From a checkpoint of a small transformer trained on Wikipedia.
Size: 9 layers, width 160, 5 heads of 32, MLP 640 GELU, vocabulary 8192, 5.4M parameters.
Training: a variant of SOAP for these matrices, 290M tokens, 4422 steps.
Each number is 500 + 50 x the weight over its row's rms, rounded and kept within 0 to 999. Layers, rows and columns count from 0. Numbers have three digits each. The size before them is the row's rms in percent of the matrix's.

# up: layer 5 MLP up, 640x160, rms 0.0723, rows 355-392, columns 0-79
# down: layer 5 MLP down (transposed), 640x160, rms 0.0722, rows 355-392, columns 0-79
up355 095:546496489531583563445562434477583514542425569566545581565469490480562423458538515489468498452505512440536377488412485519422459647551473438510571476482519500537566494497512404569517560502483530592509505587454520535446465495474547505494531535
down355 092:485562463577481324504407507492532494563551565482451529504494546529535547476502508467513455431551501541503543568593575535461528443501463516419590529443434569475458508584588509440522526450473526461559557453514507442474479524462539501496497515
up356 111:385456493518477501501514416532468511403526464422525487536525581517559446454490535494457476531445499538557432551552488482617429454486500532447495536497490535497540476567421512479559583538512520485436525496515526483437415497460658492553533554
down356 111:515538458510509509467646536433454559456460530505551468397447508524477463381481474488513465540523482509436502541423511499530555454514515521519502429453538551552463544527495474424420495324519554553524491454525488513556471521444546425461542587
up357 118:471483521491505468552459595503520551467518634463461519548497455501458465519545484541428552444432466534494504480587473562540485474493500488528482581479534435447467459488434555493499565594574460501518545538474486506390469516425517549444468480
down357 116:505473520515521498380542528567447528501490536544533500487474496495588489557582465520429497447477416455489595498429493554472498506448496438570440534518479608531435516562432575537428509422537460647500498485483530625468536557505554485468542459
up358 110:418601511492561476449552525472570529468556538533590501495527498478482407532522554524410587494567452539454332528549570489657452490492467509541550496440483553523479518524510524430539486440456475481432519457530451418455494389498570383501496473
down358 110:508507449480583576494502498521588489467494519521580573500500548479480503497482512524551534404432478535629433477484483449485404410540507426550418521611468456504504542526569504536488558494462587479555494408480437462431564476502516440579486498
up359 101:448574544564413461482449529565505428414447584549521460393502469488446481586530480559397574527546452484418481491437521467554491490450517451439545545524516425427450555472465571487527403548495610501573499537500425588479534521454458502405567494
down359 113:477554454574402498391545514505518483489444526541519524517448531417538547541533506440529508485514407514526494535532473419511467498432522509472500633548505417439384492476542396569559573434434462496511555588550530466544471463472489542601463565
up360 101:513433503480525479484540489530527429570501540474481577358482544422530463508390510523457456435499479527511474541453447456530488435469534541478514548391520413452525511489469430600485451541426536522509488533557532504553548525474448577554480558
down360 098:426491496512581497453510511474477513491488429532404417517596534536436418468489475475590518489459506463500455502428525473538468488443442570448431466588477463472472586560434518509468575463554471459512470536544473395542546466538531593386422519
up361 078:536487606454456503510437453495438499501437543503507542445464518476482386413431533610597524507448525533509462536492530444544477543535508389534504537426456398462460481515575560525461543518520519512433541521574503491473568479524564536543414506
down361 073:513492470457525594466470560478459477482468574434518546532493462519497526557502475452458459548427511491504443402478482549471509508535545521438461461474597551466544476476462403460489503549453429431575587509434528506530511462497501557545552455
up362 104:389466562499523519493485385423534495467509504531571495492412467492439477565430555478459528452513443506454525467684535547482467456535530455579498586464528556504459484505463472497482504466466565484489432457554499469485454426505443391560429532
down362 104:406494558650523465471484493417443382484496516449504526583415433481460508537490476530483433569537488431476544527438461486487456561474559531529374480508576471488474498615567541445547475528552501559456490491474535502480455488464511473503527475
up363 096:538462462491468560469545511498429577530387463505485425530523501550491500595526562491549465437490558496480630526506492550545530416412454548551494425470456575446497495465498493533527505417523430574467572524495493561490512454547552452492469485
down363 099:526448550604599459562483554499504606471455477527524542518514542469491512498520579557572540440672480559495549598560542572435445542519514427421508450514541550542471453519494538475521528552588458496553467583436467466527444418424544512471471502
up364 097:457540465519457602479420509484535560524596478551562602482448572527475451464545494536504540555500520435495537443562382537381585571534515476534515493503525568453472479409493549481461492521564411428530505405585492485452581499547530467509539503
down364 098:472559473457517528491537520393488465575496484572522502540481473401490488418480549539505487428485467484627481408452487523521477514429476486519485532499508445530436464548508444541516510522462475464493380559451478457496529454472437474484497437
up365 105:576535521552542546475623490467493515505527535438441481492491519520552486533516484576439396483492580526462500468502484580431487408477498493435482506491526485458567470478536501579513464507426400438497434508483580449475445450423417502521486492
down365 113:512421512467513540533501601461444494496568480525583445446460412570453437484512504564498531362382537585517538460466449493479489397465473526485501528543488433510475498515507454577461491602415499448528465578557511538521509572389535430403503562
up366 097:445533457527426496496521481541514513493438485485471657554541477494455448508470514486436456505466499556439530530483451559552447558455530408501468467496466433503465530529458432477527434453437495472468557530426581470546419508421517476584575522
down366 094:569402432514473489441446433513490572448558518547507502447497503453507564559394563435541492478558472458551460511483469456504461498513566512429564507452522504522503460418496508438500517522576586474558435471462543499460481561480485505388522572
up367 094:391468508476349534583443462575476488546548543444526488501505541379465503525599510453581490546506436440536502492464498553582391545573580570484549451448498518505424597539520498404559483498451541484565531508454504575517461475592540494361503496
down367 096:464535443466443474498565548523429474494424539471510501456491502502532505509556554400493481508538493519501465483552361567434522474472646509463510414509517479451536425591514541484381581504492393540506640448470475496453478496527487527546543487
up368 108:458539526548492533494446518417467571413468431481492411506443493386562540496429500555498430505492499499561479488488428537472472466539507518518519546495416539509394546529587430507579468428462498439526526434501449457540497433376540465548503533
down368 114:509483565590525517445445538536512580524506450425501428560499533445447570482559501489516431516516493515471475561485480560510515363488441469503551466414455611514473470495563521487419523487376482528537484415551479443467487409507607470513468558
up369 086:505418589525599507442560469505561575566451541469507447545553482464530486491410493531513551594564469532561582456410503555462584473441431490442462484407489476504443480480548521430556493507523591405429491584523541440431468554468452537470432503
down369 076:567581422493467562443462542518499471603508597465567576544473541517429517547435471490488541486495497494473494520529543479549565563495569553524518541430504490450561423532519480556491448502452425550480657456440515469504614535576580500507497419
up370 099:405513504516572482535539515469562449451587424510445515534600543482448414456475632462522505552534628561488436582486505519450562475590478549489471510476565400535443461480533384487563525529547461513488461452509467475507459484453504514562535481
down370 092:623434468354453532505507508563387439499533539558486497537544498518408492598517385479573513521490565525517569511395494444522479503515538466496567469509513534447495538458481509551478509448469493514524515557527457472495429468542441450544438450
up371 103:537537483541527485497518462535449494521488451493491422588515549496556405537498557490521486450480475508451470559547602495405504519568501482549479580539432522471451457463507425480415492424482534419466456572508467495514521579492460511392569517
down371 096:521518447506530473457477482505508433519438525515479492507580512592405546523506425537523492495505545434457469427540567419489520496526471467447439554528612525477496484552480538568446481564413585551577565507500565462400489486481391541541523417
up372 091:495486526565456580571439448464540533554420471445529583520495518461580561542509462605526561503438394516430423491513500534515442507395542541504520515508477463452459499475619481431522496474602508476428552484504534547485540470578617492402403545
down372 090:627504495411526553487501465449394500479539443517500462509526497574477440544503564494558394477538513526518572458549495541509473457560562527474512500509575491469416540450466530500497562509508515521566495522541475402597524497530366495506538500
up373 122:487553436397463554462481497434561471453528486532451424480454528512509518519443510545447549519525584489508434432485436489550531561486470416484566599530467466563513512582572453393489499534521502415432441486510460490584418414468463485447517502
down373 119:468416580536558468536465506562532499473576466466490499451482570498529477579507454542553459499544492516522444524471506430480499574492434548469447529482542563477441456433456500469543560468478521463484515515568543425456506502615495557380454509
up374 105:422532531470487424429541537514480517476520423500507524494476479504490626618495476456475449458556421513442449534510411532505500559489504475469502496497457509429488409583355454615503565488594483481443473597452457537551406373444456526446508518
down374 104:518493513566533450511506506462502451431510512598546505476524482401471494484451482489460488492535580437398532469428541464457397490553458447475515484556491621497481467447456417491494524493468523555562506531561467507428511673438428419526481498
up375 090:479551539560510550454478511469558490430515475330496459558421461508464486482545401473565539515618432458522520496532512456563430456565466651514450439556485529518467488497455497537462513438479537471482527499549605442413496517504533517567482447
down375 086:532570477572519460462467415531530556503469450410557453472478490486421475529499476573531521541424576584442504494549493526497514560577481491512555508510537479457440575469508454456525557649510557531449451581419475480517497496550451534530503453
up376 110:447459468389422507477499460484528503464458363587501431477511472525488469527539510522429538526492524529513442371435487530438457484410380551394523569515531563484429518527525623452557475534577493439540520538485517475449503395399432627453557468
down376 106:533459512528555513481486389600545433525478520523532549467506413407452516580446469505479443464620463541479492478525560568474505507583496505510528492515476490405523671463496520498460568509421497508619536570559420542588435549488518498552508522
up377 105:438560504475483482429593548506463382488482487474445565538538529553594509477570572449482571485428531493557541548472599565436473497506465519584568583495544508509423550559515485553469468449480368517471477488505554518509469481487513508504535491
down377 109:565485499471449504533447507457426539538454480493420517524480546547445497438501471480531542572474555437584579589518494533549498565507470576577428493560459596577536499433465495422529444495454425454484586490532508585535499561496476487523485478
up378 093:492564444528477478513502457537552591539519481631526496548557431597497492501497467409396561486499527500470523517529478439420507467512447515485526557464466536606458534465515465531403501449454519441365499517567510532470589492618430452486545575
down378 096:446462564365488463488382511480555473388468559490460466463432509589456521497434488479543543462511489487532503540452558533514525488514511495459550492434441525585560470490519510487444528553509446514387562556535449452557476551473529538448472504
up379 102:498448525474532446418448534469433505466457477598486570476438423544476505487465576622559521564485567494475504495486583520491495556448441515411538486523518563514503510558464491501536486519547561514503439506391522398486573518574412520495417460
down379 093:509492474512590479457514488451614604459523528457585422505537461515530523470529470438523422488493480502492450431563569427525538516503478573533546514491469449443501525520513626499502510500515570492519554622478497457585528457431521531515535518
up380 100:564476529557545534562486439580538506612517638614459447512511457521522441486534445541533488382537539561499517521513471510515514474533507545557459515452572559480511560509525487494529563568470509446447500504550443401483526473520485432410487446
down380 104:507477507501466441419484446419544516543513563553460405540520605580490499476476496511512574456554516474425449552398465465533494521499548570503460523546539487519468552559431495501511546493545496466474411495442493476562607464508498564486426392
up381 105:525555549375495452459503502460468548385517515522529488475475521437492457544480573536485510529520453505529567548516426562565517508567540501502486411491470504563499504474566442529547524358414566496492454501492515495573458494526437517603555468
down381 121:375446540441503516481511484508422600521502467542478484455543489502390508554453563590488452531472514535397531458578489556555454542530480520481622519481547516440460451503598511511474542515557472456531497473491577471481452531354405457503464489
up382 109:398558544446439544553447439524485537447558511515515463507492549521527462549483587518377551532494628505489464523541443533470443576441463534375601499502403465473478458573460568511505530517440446508577463542458551524496516504423520508518532398
down382 117:364463440521516487450478504544595508481517527542488590449487403494387468547492493470446495527548463505480460509466475460555547484511592522517463527535493389476450476527578565598455569564476520534443400524477393477508523382357542423473532398
up383 100:513479527432499433463411518487527615538551491581475448578542494535541525432550473503501519516475531518487398486317524557515552414527485488485479502573540431484434591595542515535517561504475479454416560520452502535479472491530452550506595584
down383 101:514543476498481443499433552501532460437495549543506512539436481473500516559485427451527471538480496548516492340517500517546498514500574444589562459600437440473628490488621528434532538498425488539511473529479443444493476501516565512382527537
up384 101:468460566528542521506465463509485564503464392456537543466459545507474467464496488414435465507494447601434521600542462508506550526599538545587538551449428541495467534523528548578525443534503539553468546436522499488481407519485513521400495470
down384 097:497558472516406464549560480502509586530462482536535488467633476478555580428542465447514487524457515469447457452460477565544531517590428546567489514537511503464540448540548496463459498477463627454569554510472459499510588476506546521407498524
up385 102:420566453483508471531466532525514493551434550447527422485495455489525465507527504568527396544570516510495550446426488475412509527376573519465447532426562577426435490581483559597510616519512467463413497466504543461520589548519379468528472567
down385 109:514400531555494440513473529513544533507463466405460462552455445499462572412639438448484568541460626487484405566453497412517525437552464512500468562523497588488453514469447560531472565474480576458624528563393427511461533515432537484437472490
up386 092:430586431458525439595539473483477593465585466559463468541469549466451551555510551511465493473549496487424385492465536522567565531513495464468453587542349486479464550547496457410497568482467517481504391516512540503471441545549448474374507456
down386 089:598484508480603471411456548449456397584450557528501526490404489447416448558516569482429391491555549632533462453504465566530531522535467496515523529561539493499504531508452448515531513571534493460518557435402524492503575510485534504464481529
up387 093:465508423482456501523498460584452473529476518514399472487421502505469439421520574478542411605437495522480417492494508593491528572502529563421537459493453517449545442402489608522522526445510540476403483541469525493573443399449459464445446424
down387 089:517473540525386520523464430488515498439526489542459508519461534423604458561509508546472609461575595643445488395607519457377453453453497491541460506558488502547525497614461424489509545504573444535502449495513455518527497574436501487418486497
up388 092:429449447548551551521518575430503543494500485473497572510518534571557547498458453536382487491564449493545483500442423471563481509501409516479471488483449462549513530555479538435554483471477524469446480547453487511503435463477539483569543486
down388 087:513437476447456507391504413550551470495494399409484560564553534553501509521528513535564555518439442549483496377590532359564553524568584507447530522476480588492511466584563477505387553492565508468529596459544537498604470515459494441464453509
up389 109:509541525451419506529498496509443460575446546469528534626509522527538584476448570459444542520521531472453628514547499548453531545500420382518478540540519516562524582505491478493485512469458557525430394476395507497403508514370523500448433477
down389 105:429519563450603564531539539549467519468497474437508541606527547447380507539428538446490463472484509464522582521489561364487543505575427498445466562510530579500535511496501421494588526440448349487510502602485541370463513505510468506473487507
up390 102:433568429488503501543548541490541547561474548602543537551493532498438466507511470501492518473632500508476542464427491529503439435439547521437478504431505577490535352485532473544468563430496483474563455467506486605501539448408439470572511427
down390 101:505589554557534480482488500481523409428541468535495512462486504513433457452615450424464498522409471472446375489462483504446604514523510523576573503526472490526514510528434489566528407497521509514550475557390607509515444511570597527506445425
up391 091:539522533478483571614487548540524447524496598471498508460525541426501612562583452578540527500426521487530476557571483522451531543470614535501545488453562530545518511535449505461510494461478476403404486495494495506463563433509609465440431398
down391 095:525508533448518374426517483527447510524429485486487512539512373512405534473463538493506539419445474460442561387523454484517541497513511520411498433456526526409428515471587470498544434426510492431570496494504540526506525433547512629480557562
up392 112:499516477463430507517557493440385468462538531549589497471496492571536426475446490464552529566499608505491519470499517445560517495490469484437433517443458510397532471476430592473420599580535578478454478557540473431357494419574499540369486451
down392 108:485446569601484497556394518423560447545532495535453483568492510585479621429525447506500420413461525468511579516498578471581417497435465553529526526464504556613552477398531476402451380521555476448539466471512510456498660519415557510541481471